Each number is 200 + 30 x the weight over its row's rms, rounded and kept within 0 to 999. Layers, rows and columns count from 0. The size before them is the row's rms in percent of the matrix's.

# layer 4 MLP down (transposed), 320x128, rms 0.0719, rows 194-212, columns 0-127
097,220,239,166,232,222,127,214,227,224,225,218,207,198,207,215,212,203,189,150,226,135,228,198,244,202,180,197,249,192,181,163,176,250,229,236,199,255,198,179,229,161,205,171,188,164,145,236,177,193,191,225,151,200,216,170,180,167,231,180,271,267,227,211,214,204,176,211,167,143,196,176,204,215,260,204,175,172,194,191,214,235,190,217,189,166,206,187,198,216,185,220,205,222,177,226,261,186,167,187,254,204,254,198,197,228,205,198,200,226,189,137,224,177,207,151,212,216,187,218,257,223,243,202,210,234,183,262,149
099,143,199,229,214,208,158,196,188,177,249,243,195,239,195,181,165,229,213,207,158,203,154,138,199,221,181,199,251,236,193,178,167,188,169,191,179,211,169,179,196,203,225,202,227,212,215,173,202,179,181,176,208,230,177,186,218,182,272,189,240,178,220,185,212,202,202,101,219,162,180,204,206,220,170,140,200,238,170,199,259,200,123,143,224,185,184,200,208,221,214,231,250,259,177,174,147,179,206,188,239,205,142,193,221,168,208,234,142,227,185,196,198,197,160,176,207,217,217,198,231,190,239,153,180,164,185,228,229
099,252,239,197,134,178,227,176,161,179,262,173,224,233,203,198,186,251,182,230,204,130,215,206,186,173,191,215,200,212,214,169,230,219,238,170,218,149,202,175,224,208,177,186,210,227,191,259,187,154,178,172,172,197,195,261,187,203,211,209,199,190,201,216,220,226,202,201,166,192,179,228,267,156,224,248,174,180,171,221,236,186,177,175,181,216,155,216,226,152,212,217,151,257,157,178,209,215,194,218,190,231,279,244,155,176,229,185,212,236,227,151,150,210,228,184,266,207,189,214,235,187,206,212,229,183,186,205,242
117,224,185,227,192,176,203,200,192,190,268,210,187,186,198,206,226,167,206,184,184,194,254,228,140,162,202,226,218,187,152,239,206,230,231,267,192,256,166,212,172,223,220,208,172,168,164,181,221,192,255,235,179,263,153,205,224,242,239,228,216,184,194,158,206,231,200,186,197,186,236,156,223,185,190,213,193,221,197,253,217,296,216,255,163,164,220,251,173,266,198,211,175,210,222,214,221,197,227,267,224,179,196,222,180,182,186,232,202,223,180,159,141,212,220,174,205,197,177,249,179,172,197,181,216,218,179,230,189
098,255,188,174,210,187,205,188,131,208,160,201,217,161,199,209,209,160,197,177,118,177,214,197,209,211,159,144,199,177,217,162,217,225,205,149,193,154,170,201,161,151,162,209,223,174,254,186,220,198,215,201,206,182,176,209,234,240,117,259,210,191,179,215,146,160,217,163,167,207,227,193,220,179,158,203,181,170,238,195,196,165,230,157,220,198,240,194,152,229,201,169,182,180,179,156,193,138,268,147,211,206,232,177,171,229,209,227,177,237,205,218,212,216,193,217,241,212,186,198,222,219,212,255,187,219,216,239,204
093,181,170,164,197,234,198,206,218,190,237,217,225,231,158,218,153,214,199,206,209,238,187,205,203,202,161,223,148,195,153,176,200,184,203,214,233,177,156,267,169,182,182,207,197,249,190,188,182,185,186,163,187,133,225,232,236,156,223,224,200,218,161,238,198,168,165,171,224,241,228,247,203,196,198,170,231,187,184,186,199,224,231,243,198,186,231,199,196,187,190,158,172,197,213,227,212,221,218,149,221,234,201,186,179,209,230,267,224,181,161,243,185,168,250,238,194,249,169,130,262,225,169,184,252,122,213,152,198
095,174,174,210,181,212,200,210,223,226,238,205,223,227,222,165,123,196,211,177,240,238,231,185,183,184,191,168,209,179,158,169,226,193,177,130,265,211,196,264,211,172,181,197,231,232,208,175,154,196,185,179,207,252,253,230,169,236,215,211,200,197,228,212,202,200,229,154,217,188,155,242,153,246,198,235,216,208,188,226,176,243,159,231,186,212,197,214,191,198,111,159,198,160,160,198,147,236,161,216,179,208,192,246,150,232,233,132,192,169,234,199,162,189,157,213,171,203,193,201,190,215,172,204,202,241,188,198,223
104,166,277,201,265,246,182,238,175,164,205,206,156,179,173,150,246,202,171,132,181,262,182,221,203,223,189,219,223,221,256,218,233,137,225,253,204,191,182,243,252,235,209,232,197,223,189,199,224,181,186,213,237,214,214,227,190,178,205,204,184,253,176,217,167,245,196,192,205,239,209,178,236,181,237,257,202,180,195,196,263,199,162,205,192,191,224,195,205,176,205,229,188,197,214,171,192,213,205,171,228,227,190,176,257,202,183,209,194,172,182,193,222,256,226,243,205,178,210,234,195,226,189,150,185,225,140,261,236
099,213,198,178,226,225,188,223,239,134,225,229,200,188,208,171,213,212,177,178,245,228,204,203,189,248,159,190,178,179,171,209,222,206,216,195,193,236,231,208,166,224,210,210,206,222,240,200,219,254,234,172,250,273,189,231,253,192,163,216,127,235,194,192,142,214,129,223,231,226,176,173,145,217,217,158,230,215,234,219,229,155,169,179,234,254,208,126,219,157,174,174,188,222,187,190,228,212,214,180,171,232,200,202,260,176,124,173,252,222,220,227,194,203,169,191,200,227,196,176,228,195,203,203,195,239,198,198,211
118,254,187,178,159,247,208,179,198,152,187,215,214,246,180,276,149,261,198,191,199,196,268,179,146,135,193,194,199,237,189,219,242,231,179,180,191,165,194,152,170,200,156,261,231,179,184,182,215,208,184,199,175,227,226,194,219,161,226,243,205,178,209,192,246,237,195,200,171,235,159,208,194,169,129,228,161,241,193,198,194,194,204,241,239,245,183,190,187,204,228,192,255,186,210,143,145,209,214,210,196,277,222,203,207,247,191,161,193,197,181,227,198,197,222,182,205,234,186,211,198,213,194,204,242,214,177,171,230
095,232,262,239,210,194,164,212,182,242,216,201,167,207,155,238,247,222,188,189,217,185,266,180,221,208,205,193,189,140,154,208,235,234,224,232,170,254,208,220,174,246,197,195,232,176,207,184,218,203,174,220,136,193,173,240,212,219,225,198,178,235,197,229,204,197,213,154,224,169,240,213,153,176,207,246,232,135,222,140,182,193,206,191,206,158,144,221,246,257,158,206,219,200,211,191,181,171,171,188,235,167,139,187,192,218,204,161,246,225,233,180,162,211,164,194,186,137,187,214,218,230,214,246,186,168,202,218,178
100,239,202,217,175,165,220,206,182,199,212,226,177,154,205,215,210,164,192,180,223,199,215,227,162,121,233,203,227,166,173,250,219,210,209,216,224,278,180,215,182,173,195,192,221,182,225,183,271,189,178,222,153,211,207,199,220,180,249,236,170,173,178,194,223,206,189,167,214,208,217,187,216,191,232,193,250,209,236,200,164,180,115,125,198,196,188,177,193,228,170,225,137,247,250,170,252,164,216,161,199,187,193,181,187,188,206,219,207,162,184,164,227,206,174,222,187,196,227,226,210,272,139,238,172,226,234,226,162
098,161,254,153,191,258,174,204,196,203,195,195,208,183,238,172,149,209,212,230,272,209,191,240,194,180,226,230,190,198,211,180,241,150,174,203,227,199,222,197,190,193,171,221,251,216,177,210,147,205,165,201,169,194,246,170,194,268,187,201,175,176,239,185,194,183,168,256,185,211,213,159,202,255,228,248,190,138,276,177,260,221,192,228,202,240,191,188,177,182,201,198,195,210,141,156,174,230,225,190,152,200,195,226,186,270,218,165,200,218,217,199,203,189,176,246,228,232,205,198,237,218,192,182,200,186,191,270,169
114,198,198,189,138,210,179,189,224,184,199,170,189,185,203,228,264,188,196,206,211,193,224,238,271,175,202,170,233,169,242,140,268,167,219,203,236,236,168,163,233,225,169,188,277,176,186,200,217,205,224,169,181,198,271,142,228,184,216,208,171,183,196,196,220,245,178,185,236,149,208,175,206,217,218,239,165,170,196,152,153,240,214,197,180,171,219,164,182,265,167,232,216,224,170,222,178,228,147,185,192,193,219,164,218,222,193,228,230,207,174,193,229,187,160,221,224,241,239,198,242,195,258,211,183,190,214,211,163
098,175,236,182,239,157,204,163,202,188,204,162,195,202,199,193,202,153,222,225,171,210,206,197,244,224,143,265,166,197,210,190,219,172,168,143,256,217,182,220,228,204,192,228,274,168,167,184,155,207,195,204,179,183,194,137,198,164,197,207,208,183,165,187,202,168,263,143,198,213,158,228,240,247,166,242,241,170,245,213,180,189,182,212,225,238,135,164,252,194,213,182,194,202,161,180,248,178,153,225,197,131,195,200,174,196,204,223,212,182,217,216,213,173,207,188,187,164,239,165,184,175,221,210,180,247,189,215,258
096,178,199,182,170,158,184,182,260,209,218,187,207,183,191,170,203,170,166,170,228,151,176,182,190,227,195,224,203,207,165,178,209,232,159,169,247,157,175,265,251,219,203,203,229,238,224,183,139,200,180,211,256,141,192,207,222,216,223,209,223,184,237,224,201,224,217,226,186,252,179,218,249,196,185,214,211,248,145,245,209,203,163,190,207,212,230,267,244,198,185,183,192,231,221,179,211,210,214,178,114,193,226,207,189,149,216,239,201,161,170,215,156,202,161,217,221,212,230,258,246,187,204,230,234,223,175,168,146
101,182,234,228,206,223,242,225,174,232,255,166,225,195,175,158,144,198,233,191,214,166,209,196,143,230,184,175,210,194,150,207,233,215,201,239,200,214,191,203,177,250,236,167,226,221,191,171,173,224,177,233,156,211,164,197,192,195,241,219,267,185,192,198,219,188,229,265,246,231,215,220,185,206,222,234,249,192,193,206,110,221,226,200,179,252,197,241,207,243,176,198,231,226,217,196,241,151,183,268,245,170,188,198,181,203,235,173,233,189,234,190,191,145,211,161,208,242,182,190,225,192,155,171,186,157,169,224,222
109,191,220,173,160,179,184,235,179,245,262,190,154,242,169,218,198,181,241,246,220,211,207,175,168,209,174,198,212,230,209,204,181,157,194,210,200,181,212,258,170,171,211,247,185,162,226,211,215,137,160,172,225,199,202,180,109,206,189,163,162,201,181,273,175,239,142,177,228,223,175,242,212,241,221,207,173,224,224,223,197,201,207,170,218,170,221,211,216,193,216,235,223,175,258,191,144,241,142,224,210,198,225,177,212,211,202,161,207,179,173,216,151,233,232,170,158,170,196,198,190,184,226,242,255,215,220,159,185
094,218,196,194,255,206,224,222,219,264,191,172,178,207,152,182,162,203,221,191,178,165,221,160,186,241,198,206,130,204,248,176,206,197,233,201,216,166,184,169,137,194,178,187,203,238,192,159,149,210,296,168,168,176,202,162,227,259,261,223,225,179,207,188,193,171,179,192,169,185,230,199,218,132,195,221,186,212,214,203,159,233,265,213,209,197,218,178,245,247,221,195,245,147,138,203,174,231,184,222,170,200,203,218,195,189,275,186,179,201,194,194,207,174,210,186,209,165,217,234,236,175,181,177,240,195,192,194,179
# layer 4 MLP gate, 320x128, rms 0.0715, rows 195-212, columns 0-127
103,230,170,196,129,183,222,219,218,158,186,226,232,171,233,184,243,187,220,205,230,207,212,242,176,270,258,197,188,179,170,210,238,186,238,194,212,176,248,177,220,186,151,185,158,195,200,189,220,187,171,202,180,156,200,234,173,221,174,167,157,166,204,260,214,235,166,188,187,251,201,164,199,176,177,215,212,185,177,215,185,163,275,204,185,197,143,215,166,227,195,149,200,156,207,228,195,254,211,238,191,171,258,205,185,239,224,175,198,217,173,216,198,248,258,243,207,154,206,157,185,189,196,267,210,240,214,207,186
098,267,154,256,166,164,188,171,210,186,243,183,205,236,222,190,212,235,161,206,227,148,160,235,146,177,239,253,247,193,217,179,180,195,205,185,207,171,215,191,192,219,168,185,215,172,210,254,159,145,177,203,164,230,196,258,145,165,196,239,228,242,210,183,229,173,215,215,200,202,201,210,241,247,253,210,158,227,172,188,249,234,188,184,214,181,148,210,185,206,229,212,161,224,189,174,247,175,186,223,191,156,216,204,201,209,229,201,183,165,234,204,156,208,220,256,231,214,180,152,242,204,239,138,189,200,178,185,213
116,189,170,250,194,127,183,212,225,197,218,187,199,193,184,237,161,219,156,146,174,179,199,198,188,180,252,144,156,213,201,246,207,192,227,215,220,206,199,181,213,225,250,154,188,194,155,185,159,187,188,172,184,209,190,121,238,206,183,228,186,153,207,173,225,198,176,238,200,249,172,165,184,214,217,139,184,207,229,213,156,170,234,172,175,228,156,198,176,206,211,251,202,247,171,200,161,215,234,179,186,201,210,146,242,214,223,163,197,183,234,155,246,139,232,196,214,162,128,232,187,178,220,192,195,188,202,234,166
100,246,159,209,237,172,221,218,183,197,242,207,192,248,176,185,233,159,204,152,135,171,229,184,203,215,201,185,207,212,184,259,156,234,196,210,235,170,244,217,170,155,231,183,238,176,212,221,256,193,210,165,216,262,153,214,188,193,174,195,202,162,97,221,215,239,215,131,172,226,162,214,212,185,226,179,233,195,204,225,186,122,240,170,249,172,215,166,159,209,187,195,192,201,182,182,220,232,262,182,238,229,240,209,162,210,215,217,208,200,236,194,223,213,231,205,201,189,224,212,214,196,211,250,204,217,210,231,187
098,180,195,212,196,215,208,208,212,200,252,242,155,278,184,224,107,216,194,242,214,195,236,284,198,180,175,208,196,206,160,222,201,190,177,201,157,202,201,190,178,190,250,230,216,240,236,239,205,217,207,204,178,179,202,236,186,199,195,215,198,243,208,180,209,219,184,188,261,230,202,189,215,216,191,157,200,272,134,172,194,220,190,225,261,161,237,203,205,148,192,183,166,192,218,188,171,179,210,184,210,257,175,204,148,175,213,237,213,198,165,217,191,212,238,199,203,266,186,202,215,229,194,195,210,166,127,169,138
106,214,189,141,234,179,163,167,199,181,188,199,169,197,193,196,206,211,177,276,254,158,166,234,204,187,215,197,244,206,199,180,152,161,207,260,209,247,218,202,235,207,203,217,185,222,184,190,219,163,201,227,201,191,178,196,194,198,215,196,187,211,175,200,234,224,198,187,171,158,222,168,247,166,260,212,137,212,204,199,189,111,226,164,219,193,164,178,192,186,193,124,191,184,222,229,228,233,182,235,238,121,179,180,237,205,157,202,298,168,214,237,226,233,199,186,205,238,189,229,147,194,207,198,210,220,211,192,199
105,187,199,150,173,201,208,206,201,221,219,182,230,226,235,209,194,241,245,221,169,144,214,238,218,200,222,270,254,192,233,209,183,234,207,172,194,238,219,156,210,165,169,202,216,242,209,185,241,213,177,199,206,205,275,131,214,203,228,158,230,193,229,159,215,199,187,226,160,235,200,180,200,213,204,193,222,187,190,232,226,240,165,222,224,169,165,209,170,199,157,190,164,138,199,238,164,156,189,181,210,232,260,215,187,166,209,178,170,134,160,173,225,233,180,236,242,212,171,172,170,192,245,230,214,227,231,188,134
101,165,160,206,197,225,259,166,249,246,244,184,167,148,223,192,186,211,167,172,251,223,216,201,215,169,203,166,151,234,208,225,209,213,209,209,229,214,205,237,151,217,236,176,229,225,172,189,157,164,245,258,208,203,173,174,193,221,227,189,153,188,198,171,200,263,173,167,240,189,252,200,172,250,198,191,218,187,201,217,269,178,163,208,192,257,185,197,150,161,166,211,269,179,178,159,184,241,196,222,201,204,199,200,186,177,146,202,187,199,216,148,222,229,244,229,153,174,215,192,195,248,223,190,202,239,177,201,228
114,167,240,250,239,179,181,252,245,224,223,231,229,149,209,162,213,182,196,179,216,230,133,181,207,201,204,235,189,184,189,233,198,211,192,182,187,204,193,204,213,203,253,210,180,136,219,233,180,151,222,180,170,179,191,160,198,222,246,152,148,206,195,216,155,190,208,230,204,175,238,238,212,231,230,160,199,169,221,187,160,209,158,168,214,172,219,183,287,175,178,229,167,170,170,209,258,241,213,214,184,206,147,219,225,174,190,164,170,205,207,242,154,197,234,219,165,215,173,245,162,252,202,172,237,155,208,220,213
082,203,176,185,128,228,186,181,228,178,219,163,164,128,239,261,188,176,199,212,142,167,154,139,245,184,225,218,213,190,213,186,235,203,206,218,221,227,220,202,225,191,174,183,231,196,257,203,204,187,188,148,189,228,216,182,210,198,190,207,184,153,213,176,258,197,151,155,229,195,210,175,224,215,189,234,207,199,220,176,204,207,204,254,201,187,175,190,132,204,196,212,157,154,176,209,220,226,190,131,154,223,218,237,226,207,153,244,171,222,163,236,184,215,186,227,243,150,174,191,225,202,182,186,183,281,229,214,222
097,188,194,186,181,120,160,212,211,165,185,190,163,232,212,209,256,216,231,180,201,180,149,236,199,116,176,163,228,127,199,163,160,199,196,235,231,179,236,193,194,217,238,233,161,211,167,224,131,224,207,226,181,203,174,166,190,202,203,214,197,190,209,164,173,159,190,199,196,164,234,202,136,206,229,205,171,231,195,195,208,161,244,183,150,173,201,223,210,163,171,210,158,158,146,228,219,244,195,179,153,175,214,202,176,224,193,144,153,172,188,153,168,218,192,197,167,178,197,178,156,163,189,183,194,155,206,181,184
099,184,236,209,216,255,209,192,184,226,267,216,183,197,248,186,204,176,183,219,231,201,230,193,241,173,250,209,225,226,167,256,236,202,141,201,206,209,158,148,212,192,182,183,214,224,183,206,157,214,219,244,194,262,235,174,182,252,177,243,184,180,221,175,255,238,184,188,182,269,167,208,230,222,222,255,217,159,252,199,207,205,162,218,233,258,204,228,177,244,215,183,181,184,169,205,194,183,211,265,178,182,219,170,204,223,217,185,173,242,138,163,193,203,199,269,244,212,201,162,218,211,201,234,184,221,209,192,224
102,143,223,222,246,203,207,260,248,208,167,210,146,216,233,257,197,228,210,233,218,175,198,237,200,212,227,219,212,230,149,208,186,193,222,192,219,190,237,193,177,176,224,208,170,183,222,215,156,184,170,226,216,136,221,209,225,240,157,208,188,163,246,243,221,158,284,167,196,204,227,224,153,216,202,214,212,221,190,160,229,193,181,208,167,193,186,247,183,152,203,214,171,167,249,147,211,197,212,214,249,155,220,218,182,202,181,216,176,144,259,216,153,212,235,164,198,182,161,226,158,189,216,167,231,164,186,186,237
102,201,204,171,214,213,203,226,292,246,231,216,181,151,154,207,137,174,217,210,207,144,206,213,174,172,181,222,218,172,185,205,187,187,215,182,215,184,209,251,112,199,184,196,269,156,185,223,230,181,166,197,214,208,199,163,166,224,223,191,248,166,223,207,211,158,240,204,235,218,196,202,184,165,209,147,218,213,122,191,184,166,201,212,158,220,192,175,191,157,233,240,222,226,221,182,194,178,174,229,265,199,234,226,195,186,184,142,255,168,197,250,226,232,223,194,175,238,207,185,178,200,206,202,191,233,221,160,227
103,164,208,170,204,205,152,207,157,201,226,157,233,189,170,184,212,164,209,191,242,182,141,226,170,219,199,186,235,189,181,194,233,249,143,144,264,243,157,198,173,232,228,248,197,199,196,179,187,183,230,214,201,182,243,176,208,237,196,200,226,297,192,177,193,218,221,202,185,275,190,224,181,229,182,202,185,210,205,205,215,172,190,205,239,216,219,231,188,193,162,188,193,238,143,190,246,245,196,236,166,247,220,192,195,152,195,217,221,202,183,196,177,177,140,169,267,220,206,186,198,242,170,218,168,205,134,232,170
101,215,206,234,203,204,220,214,217,213,200,162,197,225,210,208,150,195,154,230,240,170,230,211,150,183,216,213,177,162,207,211,142,222,219,174,212,241,226,206,182,211,177,176,224,205,223,235,163,177,158,196,172,212,164,183,192,159,190,167,244,164,242,236,182,174,202,271,224,197,164,180,183,190,202,202,241,263,181,176,212,222,172,219,145,198,223,292,218,193,145,160,197,226,252,201,187,159,168,219,288,198,174,145,206,236,230,213,221,176,229,185,221,162,185,188,138,243,210,174,213,189,169,217,223,224,180,217,179
109,188,234,260,250,202,220,172,232,196,218,175,223,249,182,164,190,193,261,212,174,176,238,206,206,191,167,236,146,246,220,265,150,217,214,163,162,204,241,207,243,242,179,190,233,236,225,182,238,207,193,194,208,183,203,205,201,192,225,219,253,212,178,196,245,227,157,162,189,225,182,203,228,207,213,202,219,174,233,191,205,185,207,107,225,173,209,188,204,192,217,188,155,229,214,222,176,221,201,176,179,245,219,206,216,179,199,171,178,163,232,194,222,162,177,236,207,263,167,198,289,216,169,223,219,244,252,229,163
096,160,238,181,222,181,271,206,162,204,221,213,213,226,180,249,235,212,282,153,166,191,240,157,201,194,170,191,156,174,200,223,182,177,220,227,208,199,193,205,218,196,234,197,181,243,157,149,210,240,207,205,208,180,223,163,215,252,191,203,225,237,222,220,179,178,185,167,136,203,157,190,191,187,223,224,159,176,203,211,219,181,250,210,179,263,160,179,171,212,221,157,235,194,137,218,161,204,206,201,121,173,193,177,201,150,235,174,214,183,189,190,194,198,194,223,222,170,253,248,197,220,209,175,151,217,226,190,134
# layer 4 MLP up, 320x128, rms 0.0718, rows 195-212, columns 0-127
111,268,205,168,192,210,241,201,226,238,168,193,191,122,187,220,217,166,176,199,224,190,224,270,181,217,203,177,157,181,233,223,223,218,224,208,206,200,223,243,236,200,212,165,228,168,207,217,226,218,204,226,162,168,227,206,124,215,137,199,173,199,188,184,213,173,191,323,202,234,201,196,210,160,210,220,181,168,199,194,168,195,229,213,182,175,161,203,193,176,180,170,175,142,187,222,237,187,173,211,167,220,227,234,216,242,154,215,224,181,184,213,190,195,265,226,160,157,185,227,183,203,160,239,185,234,236,202,176
104,130,267,164,243,215,170,134,202,224,147,194,180,223,130,205,198,178,197,144,224,200,174,220,221,209,180,167,160,210,220,164,189,155,202,256,202,234,241,229,198,210,201,204,198,207,225,145,303,186,200,195,248,157,189,121,198,203,147,233,167,232,207,217,139,185,233,232,225,185,199,188,179,210,213,197,219,214,183,199,147,206,230,222,260,208,217,192,209,222,142,152,233,184,188,191,200,237,156,193,168,177,149,192,205,216,228,199,202,190,177,187,227,222,184,192,201,185,190,202,209,200,206,187,186,208,209,201,205
116,193,221,218,161,251,208,207,200,216,157,214,157,176,189,219,214,231,215,203,147,223,166,169,229,194,135,184,126,168,238,213,241,163,188,167,228,206,242,207,196,170,212,198,238,191,243,212,221,210,187,176,208,151,232,193,224,150,205,243,239,208,189,220,164,182,164,204,199,191,165,220,198,224,193,187,218,191,173,209,136,176,240,186,230,242,171,96,214,193,161,227,209,169,151,232,219,127,182,185,235,209,163,145,246,211,227,201,201,204,211,241,222,238,176,212,147,218,183,180,204,201,217,168,180,183,193,192,162
105,171,168,242,267,226,200,205,260,179,244,275,191,246,206,198,197,234,207,192,191,215,227,194,166,180,244,200,169,234,192,257,171,229,233,180,200,257,206,208,184,183,244,217,216,233,140,193,211,117,223,186,200,216,202,185,190,188,217,179,137,208,202,165,208,232,218,239,234,236,170,221,220,231,203,194,244,244,139,170,185,228,177,240,201,193,205,191,172,172,203,227,192,209,170,233,168,205,170,249,195,196,207,198,180,178,182,204,227,162,163,190,224,207,209,173,171,180,219,149,175,172,242,144,249,199,266,201,206
100,200,237,194,197,204,280,180,239,229,188,210,181,127,216,181,233,210,208,161,183,200,205,157,206,162,218,180,209,198,224,217,245,216,211,177,191,182,234,207,220,209,190,227,195,187,153,220,199,208,169,214,188,210,186,182,181,232,144,218,214,142,246,149,213,196,232,269,179,165,172,196,184,225,234,198,212,243,222,135,222,181,194,179,141,249,205,209,185,165,193,231,232,231,166,202,209,217,183,277,184,207,170,219,196,223,163,132,165,193,253,195,240,222,154,169,214,144,228,224,151,218,229,224,183,250,202,217,220
108,186,155,177,212,201,192,162,190,217,212,185,171,200,183,225,267,199,197,208,163,147,159,197,200,186,182,260,224,240,192,179,213,174,226,242,190,156,199,215,203,236,203,176,140,176,243,238,258,155,205,220,228,170,174,151,251,179,205,194,163,204,191,181,200,172,208,225,169,219,226,188,210,187,227,152,164,225,204,213,190,148,205,188,181,212,199,208,213,172,244,222,189,230,172,213,220,214,219,167,208,169,194,194,249,245,204,229,237,251,219,251,194,216,227,212,239,218,192,136,173,200,267,124,223,153,238,182,132
116,210,172,154,151,191,243,164,214,265,178,172,206,210,239,218,182,178,231,244,210,151,206,209,207,204,185,200,237,186,189,197,154,248,209,165,193,255,255,128,158,174,235,153,187,157,189,185,192,247,220,203,168,225,219,175,178,245,201,192,184,181,189,155,218,185,230,201,210,203,192,214,198,245,191,158,251,244,249,246,157,203,228,202,205,170,165,221,216,255,232,172,177,194,185,244,191,142,193,240,193,192,210,218,171,211,210,159,203,202,198,187,203,204,181,182,186,216,156,147,230,175,221,189,211,156,242,127,165
099,172,211,206,159,141,197,178,206,191,173,224,172,201,224,262,211,155,221,222,194,182,206,186,191,196,186,201,225,239,186,152,183,220,214,233,205,193,225,212,221,151,177,160,214,143,173,228,186,203,149,169,177,174,203,234,188,253,244,195,217,197,243,235,236,159,219,159,201,168,186,202,197,158,215,223,208,142,187,210,153,199,159,184,163,122,207,199,233,226,198,192,186,186,259,215,220,185,175,152,241,213,214,201,162,185,258,247,115,215,223,155,149,201,170,226,243,151,179,221,190,197,217,196,213,195,215,198,258
106,196,231,188,199,269,184,187,210,209,219,202,157,212,246,181,244,139,263,215,178,166,220,217,180,259,156,250,196,224,190,200,175,168,178,223,177,194,204,234,247,184,187,202,229,212,168,245,236,231,283,196,193,185,217,265,168,201,218,202,200,170,214,220,134,186,215,188,269,172,123,176,199,200,181,177,212,195,200,225,222,229,214,199,190,227,186,208,207,168,179,200,204,151,206,182,228,141,174,139,220,166,178,194,180,222,204,179,208,207,226,187,202,222,170,218,203,164,249,213,198,177,199,269,156,170,236,237,192
103,200,206,157,201,198,246,178,187,206,194,214,235,190,220,176,180,156,200,157,187,193,143,199,165,189,190,221,202,255,242,172,147,175,181,152,217,166,188,178,219,155,194,197,205,179,165,200,149,179,191,194,273,197,224,156,181,178,183,194,219,172,179,171,197,222,152,243,193,187,167,194,229,210,210,175,129,252,201,216,211,218,195,188,173,241,268,171,149,159,200,189,170,216,175,185,198,216,237,220,174,236,235,165,209,185,173,240,193,177,191,200,235,166,195,167,190,269,261,188,188,192,240,142,226,266,248,196,231
100,223,171,172,191,190,179,211,171,138,181,235,218,233,252,201,191,205,210,215,173,184,237,147,213,216,196,231,255,164,173,137,140,188,276,196,197,150,180,175,212,201,247,258,168,185,167,202,196,159,199,150,219,194,137,218,155,180,193,184,207,187,178,185,213,228,196,161,229,187,195,176,223,242,161,216,177,187,196,237,227,242,243,245,147,192,218,201,230,167,178,219,192,185,164,201,228,199,266,233,172,160,175,181,201,199,228,224,181,138,191,208,174,210,152,178,202,210,189,179,144,205,241,204,243,187,198,215,234
094,243,146,217,194,183,261,228,250,181,208,175,218,244,160,208,208,163,171,187,167,167,206,197,162,203,197,178,217,194,167,219,155,225,281,167,213,191,156,191,204,193,224,226,232,187,232,215,225,186,197,190,217,212,177,274,232,166,270,218,177,220,184,236,221,241,202,141,222,165,221,236,203,175,200,188,214,250,175,195,140,173,205,220,181,228,203,157,234,225,192,215,217,214,246,234,228,212,168,241,262,172,229,159,205,174,174,238,188,177,193,213,194,204,187,171,180,196,166,165,224,181,184,225,180,245,207,147,260
118,118,206,161,214,218,211,201,212,207,157,180,219,248,169,182,233,217,203,226,201,218,233,222,91,207,183,185,207,190,159,150,216,206,195,208,247,157,189,206,151,198,213,208,140,177,131,172,166,237,204,248,239,167,209,183,160,200,180,194,160,137,188,187,173,165,231,150,189,166,206,203,172,222,205,193,221,230,203,224,209,253,228,205,177,221,223,207,206,181,217,197,164,119,268,159,210,153,209,217,208,180,190,208,137,179,184,220,211,208,180,209,180,206,224,172,178,213,178,225,178,243,222,188,190,200,190,222,211
099,179,191,208,216,183,138,260,235,240,173,241,189,173,173,229,200,285,209,170,195,167,161,214,182,186,232,150,199,175,195,241,206,235,218,200,172,163,231,216,166,204,226,204,181,227,199,202,259,186,219,123,226,185,205,167,247,209,203,198,200,224,209,196,197,162,181,214,199,233,258,219,212,193,221,196,141,204,142,156,229,232,169,159,149,185,210,215,166,195,210,217,196,249,226,181,149,203,222,211,234,229,260,192,237,234,182,143,168,198,205,221,196,211,187,227,210,274,235,219,163,210,228,211,200,162,180,195,176
095,233,237,182,251,212,228,210,167,164,208,238,210,222,223,195,179,221,218,247,228,244,196,225,251,219,174,253,199,171,216,214,197,146,175,184,182,202,203,176,171,174,178,156,156,150,193,163,257,143,210,164,111,191,202,199,198,171,189,192,214,234,148,201,177,195,202,217,195,203,201,208,166,222,195,147,177,135,251,154,205,217,193,212,179,190,204,179,168,149,174,177,205,207,167,218,213,251,165,149,208,206,201,138,197,255,178,172,189,209,224,173,213,193,249,176,216,205,182,218,174,155,182,159,221,154,209,228,253
097,202,154,190,208,210,169,192,239,159,177,192,147,218,159,277,273,208,179,196,215,211,190,183,230,185,223,224,179,224,209,176,190,192,175,215,151,176,230,198,203,192,198,238,181,246,166,169,228,211,205,131,200,198,229,181,208,216,221,191,176,206,192,195,226,223,198,192,177,192,229,172,222,205,248,198,137,211,207,221,251,177,193,190,260,143,215,122,225,179,209,185,146,196,203,173,203,191,215,120,140,191,227,214,207,228,253,240,176,205,122,189,193,239,204,240,239,180,188,219,194,209,196,210,196,226,226,135,193
108,194,164,208,179,190,168,161,251,178,189,188,185,222,217,248,248,242,217,147,188,172,205,197,195,178,196,137,202,199,206,191,231,122,211,218,184,205,184,178,216,180,240,186,194,221,158,223,235,233,226,213,227,212,202,206,210,220,166,191,183,176,223,155,207,141,196,212,184,202,210,181,189,190,198,235,203,183,178,236,196,157,229,234,188,171,187,215,168,180,243,211,218,230,224,241,234,199,186,235,163,151,173,199,204,167,208,171,213,225,253,183,210,208,215,221,300,263,127,236,165,226,211,212,123,163,164,252,222
091,177,246,193,218,144,156,213,211,155,197,194,226,190,215,173,231,174,217,159,163,234,159,248,246,183,196,224,206,166,164,219,221,204,124,180,245,189,226,196,243,154,233,209,206,234,203,207,206,206,157,164,233,181,204,202,190,253,212,167,176,219,201,197,207,200,240,241,182,251,196,238,168,232,141,178,157,188,162,222,205,212,97,193,205,186,202,223,186,155,219,163,211,217,201,200,189,189,188,183,233,236,146,197,203,173,118,176,217,224,172,166,192,197,203,174,214,180,153,160,217,178,158,215,176,185,192,205,153